{"d_model": 640, "n_head": 10, "d_mlp": 1728, "positions": "rope", "init_std_o": 0.0259, "init_std_down": 0.0299, "optimizer": "muon_variant", "steps": 6404, "dataset": "wikipedia_en"}
Each number is 128 + 24 x the weight over its row's rms, rounded and kept within 0 to 255. Layers, rows and columns count from 0. Numbers have three digits each. The size before them is the row's rms in percent of the matrix's.

# down: layer 2 MLP down (transposed), 1728x640, rms 0.0299, rows 1426-1472, columns 360-399
# gate: layer 2 MLP gate, 1728x640, rms 0.0299, rows 1427-1473, columns 360-399
# up: layer 2 MLP up, 1728x640, rms 0.0299, rows 1427-1472, columns 360-399
down1426 106:118126123163154150129108118125135131136149142153156104117154164111150150126161149100132159119123108116150063168109136091
gate1427 100:114120135137127159178120141147094111165092156137101107104128108108157135142154086137152189121180119061123128128122110138
up1427 099:152126105145148155118154148135114144131167154104127159142123117115106128088100088131105115131142118091148144121087147119
down1427 099:157157131141112109099145154156104157093140108101125094143109122123119113115114159113141123115101113132126084153146152112
gate1428 101:132182129137135107143148090151160111107144127135140158107109132125130137160162141093138140149085122165121108116123100137
up1428 102:133125137149127102130133138183175143149170155134156140099132120121151122156149141107165152135129144154156132143127110146
down1428 103:084160143136128116109109138106118151101119140115090162119113099093143134102150114145105122180127133123145135088132134123
gate1429 095:121155090163089173106113116156112103118161132097086130135141149111142165148125135106130153147153117144106202123120079090
up1429 097:154160138163102125122087107109118111071130127107123110127113072127101148140117153118119146121141095143091139121157153121
down1429 096:116112129107132106103134157126136142124128111133139152132142169113160170161118097143160149123116172151156156125135129132
gate1430 091:091149125102126117115115171141125171123065149123098073158117156158111162117137147106162110136143127134158126113137081101
up1430 095:085135119145122098117138163179154138137101119129103105162130141149141163121115119122147140127157158115130101125159135090
down1430 096:170071120114100125105102145140115141083153137113132069136131127137116107176153180116122138138129143069115098120123173094
gate1431 091:135094105150129115115087130116082102148121113118137130153127129134138138127133117083138129143183124114145104041139166156
up1431 089:068115088113130159113096146176158150128110129140129185153183141120173132158121166136118130157143149112129103112148137167
down1431 096:155152147118125124136107144084105121124088116152160120144149123075137153136113184154107112137126132099123141082111103099
gate1432 095:117155160138120117135143100096135141122083064127152148091105112125140130129102140116113134087114120124129092139112134150
up1432 092:125163147112082073157159109114165119115100115157156122075093101118086112114128113117118121160152157108194093146117127117
down1432 093:142144108134160113131100111117146127136116145168126151104123138109099162150111126141073161131126173125127115143111118123
gate1433 100:134163128095093106108153120139112102113126091140085130112113100138131093145106135121118147108145166128133163167130132119
up1433 102:114079152134106138118115130109175146115125107113141116110118133141115117154178125135153134120095132169109132148067119116
down1433 098:107150109104106111127137109112143128151152104102133080155076111132131122071116148116116126098120099163137126132122141108
gate1434 099:119114128103144135138145129150114116085121155119134103126150137114135103180075152150126132114177082153120153147136117109
up1434 099:133140134103163143112140117112103110111118161166096092151166086119106131135094113139107144097114128181156117078103095120
down1434 097:102135088104152154093116143088114139131142104117113151141169141103148118203158138136106138147121131161180115186136123126
gate1435 096:093104143151125115134141137113105127108088131105153155095118134085106162095113116108122176098091132140126172124124169101
up1435 093:105104120124134125135125098132131144115159099121120150095128116118123135111135122134124104156115157125133142118104130110
down1435 095:113123114142145140129133118119128127118098147109158159153138158110149130127120099125105109118122131152136120117131121069
gate1436 103:098130145140114167131158112104140109117106145105125149087101159138119164121160170113084155156113131067115123107127106114
up1436 104:138118107121119115129107118114135131150118122101113082151143105145130072140114099108113100105130056163141102179114101129
down1436 104:130142157127083109147128098102137100108106135127184123107140136124117087144117119110114144107115113079154113130100095144
gate1437 095:181110143142111140099138123097131119100122125117124108113113138114094131117103183120151137098155115133111096158112121174
up1437 094:138179137132155161136139098142093146078141139181118106146151167125152133082131131093113156112165129139141112120130140155
down1437 097:117104091111143180093126150109106149127139117129083147079071127111084090114147154190135165146140089148080112143116096141
gate1438 096:127155134098125124133122096153089120125114135126122141092163162081125098132118126136130169121110109096136089100126109131
up1438 093:115115129125124121140117128119128098123150146099126168173128177147119134135164128127121137144110107120134117104159113112
down1438 095:111122112124082133115122164083138118110148160112183162149133159120140146151140137108141165142133129133127132103159134136
gate1439 093:127083119143118136144108192128091091119167139120135170203109159123114141129145099135116111131116126077116164126132119108
up1439 091:134158149102155112136147138137136147086102123132103138103110120141120126093102116122168168106120122108126125161125161129
down1439 094:121170136130128110135141126149151108119135154106153158154105130122114128142094114093130104134130130122171086137117132121
gate1440 099:173146102109137159112118140136100131183164132115151151127150146132157125126131154140098116137153137140141138138157109110
up1440 095:112126166134161142171155167114143092070097152134172125134110097112121135135125142124105087105118132160121111137162149098
down1440 101:083123145127191126120134115067095135099106105157146171168202135120124078136161116124092119138103148142151145154114131175
gate1441 100:157154107116131100156092088202152116092169101136089102144159129138132094155101155102136108127133158154142126169149153095
up1441 099:133165140068101146165151086162166148111136131141150087099099137141154121145117128122155094092107114118109111120120096125
down1441 094:170166132140119141151142116139154159136153114128141167163125133104125127132131138099196101111141123084110147160124146183
gate1442 099:122116140092126123155125125096123119105121117084125149143132125154123144152143154146129124125107146102065121163129106114
up1442 098:140134099107140120143166142122143150147143125158139149089126116161091114107121124136141143114149120155142155121098157136
down1442 095:092103163145111117100131124168111142144147095106129125144112128131152096122165130111146119131132103179169159093097124121
gate1443 095:107115139125102140108126135150160146119088161149105130104084123131133139116119127075148083123156139146092113197126143143
up1443 089:143135123138123135104112167131129127126140107107141135136182115117125153136103120137151147189129123145139131097131131133
down1443 098:143143116113137128102117125121102094110153106115123168143172144162130113124135146144176151127105144131157091147114126118
gate1444 093:108141131148131101094109118144091135145155173165090109115124154099104118132146115130081105119165132106119107107182100136
up1444 091:140127103103137081081147109152127136139131148144039090104126135105099094098139135123148117139183093100084113147151101123
down1444 093:165149140088147121107143108143133201125115090191136088121115120126073131154106138194097164110105155099143156124117120145
gate1445 102:075078126133101152099120146112124105075126108131143136140095116118127110139137140111121122102167086125108129140130118097
up1445 096:114167123112140141122115073172121120186139153099127116115160141136111106084139137172149092137082159152158134105144169105
down1445 101:149146159092102142133152121085114139134111136115117041111118122111104108136116168088080153119088139090149116167116141098
gate1446 098:133115178095144164145091105105112143168109117162155133156112129152126139155128129131109168173185114130113164169144170107
up1446 099:158147139157125092133113131118145120128154096132131139132081139140137146170163132066077150142139102178116165154134130133
down1446 099:075107143116137104129156096135138109123188139105128129099144150121121120119095153102139125169146132144165119174093122147
gate1447 100:143149106091096147142132112115135105094139125142140153120087171117125144124153120166175081183090151151136132128152136084
up1447 097:096161122180138135143116160154120101105162151110134125132132084179088156143129133157084152139148106121149126102098106147
down1447 102:089123107158155112149088148113079066188081107113143177145139119141150153141117107136112143096154152158146137122109100124
gate1448 097:089167131124104137121138100140156151148157096132121134132118137126124108123121121128170138121133104121168132084147128105
up1448 091:145154167132115092124115144128151125140181141094104136116144120119110140118152130132177126152126089145169098084141176179
down1448 094:119117106147135135105105131097158115143121137122155131128124105114121126141082147129159096144109092143121151147116118114
gate1449 100:161095144164113132128138083155141147093113143129090121120127105123141145105133142155151183148144159123140140159134119140
up1449 105:117084125105073141149110136117118143090096167113106114096105104162130113135135186119107167126133145123126141169121140132
down1449 100:113162120123129140154093109122145132148077154158103135126173115135109160113111111132117124103099148142116149156087157164
gate1450 101:129122139131128124135132179111081165148154105097138116095126133103188132106122108111146138093156143081126123110175075154
up1450 097:142092129154091109063077135137142123156117115129168107149139107136163108145158117078119089101155107150102136142132144122
down1450 099:116166139142147110119130151123141128132093136131140137156124113140139125100123124151174087153156132115122163145165166152
gate1451 106:119118110097115070145101174157097119122128127114124103121100107184137105143133152083133149144143135128128163118130080144
up1451 108:120147143158133119088170119097107130144117146171136134125143172130114138101142083118147122169090114145141115149129137127
down1451 102:133167129176159126079112127149111110130139096101107155146141159111163189151131109169144128116168091135086159115114133123
gate1452 091:147125119099124152149167171130095146147133123109107122113105155136093126154148131156162088107115135146156102133128117108
up1452 089:129115133129125147113136110168117106115117106170132131102091102119179156146123077137116134138128101102144138095143163088
down1452 090:164129159111090147111163121156138149097126058163141128085118123140110137145112132157150119131133126107161126080124142102
gate1453 099:178100092122080122119153076114136135141117131142094174140117091104141127122133145133123132117120121150112123091157137102
up1453 099:149125161107135150122163114117133148134174130126105156115115110120180121111109119140099117130118132154131112103155170108
down1453 102:137094135152105156129128167092126180129143144117162162157149154102140082097159128064149158115128124135136138106174167108
gate1454 110:126133181136080097112137142137132130134127141177130117172114125142082112109142106080127142155102145107159082117166119157
up1454 105:146130097137145166097098144135103080141104091124129105119133127138139120141126150146162122099111102145110112149104131133
down1454 100:125111114136151121111114110170102148103129129118124077123148127132146112171184128152116156121120110120114153140109131103
gate1455 099:142126114096148152129164104130091096167130114141113064104127148140092114105096113062128103132127115119128129130168123133
up1455 101:145130123119139138133106131124178103092131170174142124147087091116136133165120114139137098143091115114127153106122103118
down1455 101:127124141129128110116144174100151125105133086139137154124128114161128103131162109155128171132124132160129156111120105111
gate1456 096:143129122136138126091132146145168148119133142146149151117167153149154147147134115167122139136145096104092121104129136148
up1456 094:114117108120158151144125134081104158162104155091154127113128128105110112143102143123138149134144129131093131170159124096
down1456 098:128088146132130137160141086101117109153157103079143124115131132105114146160108120120147123110139142131141108148145137133
gate1457 100:142143125151116104109086162138143169183138137072122134156116146140141099121143183052121147131179165091104143129143170136
up1457 095:156120116124106145122198113127112162107135117140176097124110110142116127127126118163115091125087120175100109109112075125
down1457 097:139165119131123137126193131130115128153128145174101124114136128172145119101174121158141151152133096074126104144115131088
gate1458 100:135108147135129116125143131121125146101142146092102152086138115163128102132124123126100153129166117146121107119164114087
up1458 100:160096147131129133125135139129107141128067128161116113109100153123131171132194096147157072143108133105120125113150129144
down1458 101:117178093115112107132099165084117115110084143150134157138153136144096139112126103083155147098094109116135154141108137173
gate1459 104:170104157109148093115126135119152127148131170102098139178128108110131136121105114183160157149142129145136101150103095133
up1459 105:108111156145117166128168121107149118129155149118133111124106149169128156118126118136153139130160116129131101122105171129
down1459 099:133096158129148104117128121114101128128142175143099112164156106111118133163162122188146130131107136104157132135120116096
gate1460 106:090091154138138129105128142112148141170164136126107175151132122134138114095168174132089110106196137183144153122113114108
up1460 104:129089132132157126166133117147130135109147081173129140124196114103145099118120152141117104110094134098129095139111121154
down1460 109:156133137140102127144132116115115083099122137120162148102156130138099115138077123163111140163130133132139105157157161121
gate1461 098:128127100133138114173143100112125111128152123089133164125178130115111116114109097101126132154096131149144116127136135133
up1461 098:160164105145103126094118081123150125157118169143136134112124128125117145159160139192152133158130124102137096125117134130
down1461 098:130082103061143129085154149159106150153149133103101137114166138156128117128103143152112108122142120091167120114167147121
gate1462 104:153167111140125119114144118121140125153133127098137185146178144138088097141114126117173133146142166094136110160147148131
up1462 101:120131160150137134101177189119142087155143098137090152159153143116110092117100095119148106116094131137105107108109108127
down1462 102:127118129130126134126151104138093112111130088153117108120096122107130081146183102149119109120115129138124107120108122078
gate1463 094:110135116145111164137117091137154120149123050122110148138151105134113133134114100139158125121132117111136129130127127157
up1463 098:105131124150147134157117132108145126107096124093124115159150144122108150090124118143142104136122143110102105119140155136
down1463 098:078137128107100146130082148123112175153176164134133106149103136098112134114163189154100162151099124169124100165101138159
gate1464 104:127115071132149102134106149114171109134127115156104127169150118138121129158139092164157096189117133128156140129100151135
up1464 108:107124127141127110120122152113100099153125109096142133132154179107132091108113109106158129153097126112148141082133185136
down1464 106:115118139107129126111159106086135130118136134087162142111171202126155145133093057091088140154136110176132132133119101144
gate1465 099:091125104114134160146116131122157153170139147114166106158091143119094132133107146163158124139131149138142121165124124130
up1465 095:089061129153132197153127105082129118104117152148122070128107110151099166088134136133153132125101061121112124121139117077
down1465 097:126152111154138124137114127140103117108098147128153114157124117110140142148136149112121084121124127101129116141060132094
gate1466 096:113163124109096104097108115128164151175094114145119158110157185125155115083153131139150109136157127129152117095119189118
up1466 097:180133160097121115151147135128132134129142135143164110132137099114128123113127162152111115134123152120131115095120165114
down1466 099:128142085118149137107175103202125159151130159135111110134113144127131089113136115107141144145158129090126127118127112139
gate1467 104:081112157126121117131087133145176162115132153085121103140105146122144114171144121139114085109158163143133149098148120081
up1467 099:086104111073114144115116127094149154145127141110123138149132108087142103141141145116108127128149149122118160099149152075
down1467 096:150097100102123102146122085137150104154111138138116109110131113139125117130088106124143141126137173089110104121168068108
gate1468 099:152124103130146161115103159153118119148154125130145147106142155139072116141137157135096149149149118182119132107142110109
up1468 098:157123137133137149092127114122132087145168110137103149115134107157131138141089160094118144116161100096123128124149129124
down1468 100:093171187104120132165105115105081123127122125151125158121160139113111117132131118178140158116153125148115156112106166169
gate1469 101:162102113179171129112152096129124167147142148096131122126118141119131137126117114112119155161090159122083135197106102162
up1469 102:184118122137114136131170122131111144159104128094121143092083142124125115161118142140073124129139172132120162190110127150
down1469 105:143138149155096123095143131149141090150121140089165102132075111156147091170126118142111150138138170111143118160151153140
gate1470 115:125152123155125112139129137135170119188115111158120128162132120138158152122146104144116096148101119128157169146116137143
up1470 103:076159141092141104123144148115146135176119119117161134134137143105164122099122095077136099144125120161157187149172142129
down1470 100:068128115133139148100156127126096131122114125160176137113164141146186136162120075096085114176096141152150139094132145106
gate1471 097:119104101148137065092156142125132123103088168095095118135160110115112116136117130137156111083146168128087143096106123144
up1471 095:086096125133150157178131118140095201053147176181117125151117150115121126120165166120123115140112127119158130149119159129
down1471 092:108165161084158138105130100120104118123153141132095121128146157137157151116139116145157075123144102146118122104108166122
gate1472 102:110121132164113143145117112125132170105118123138094075130115109082136144138139139138133156138131136114131146159091115140
up1472 105:154103149126104152139160162110087142098140116112088135083142164085128150106140113118180133104132137167131108084133100143
down1472 102:114109128140116172125136151126119133144112117088120156147142117129126134129118125099118118124143123154154140107134082149
gate1473 104:107102108116139162129135122154150144065112102129131108125119147125131147126119161094172122158153130097110107129174136137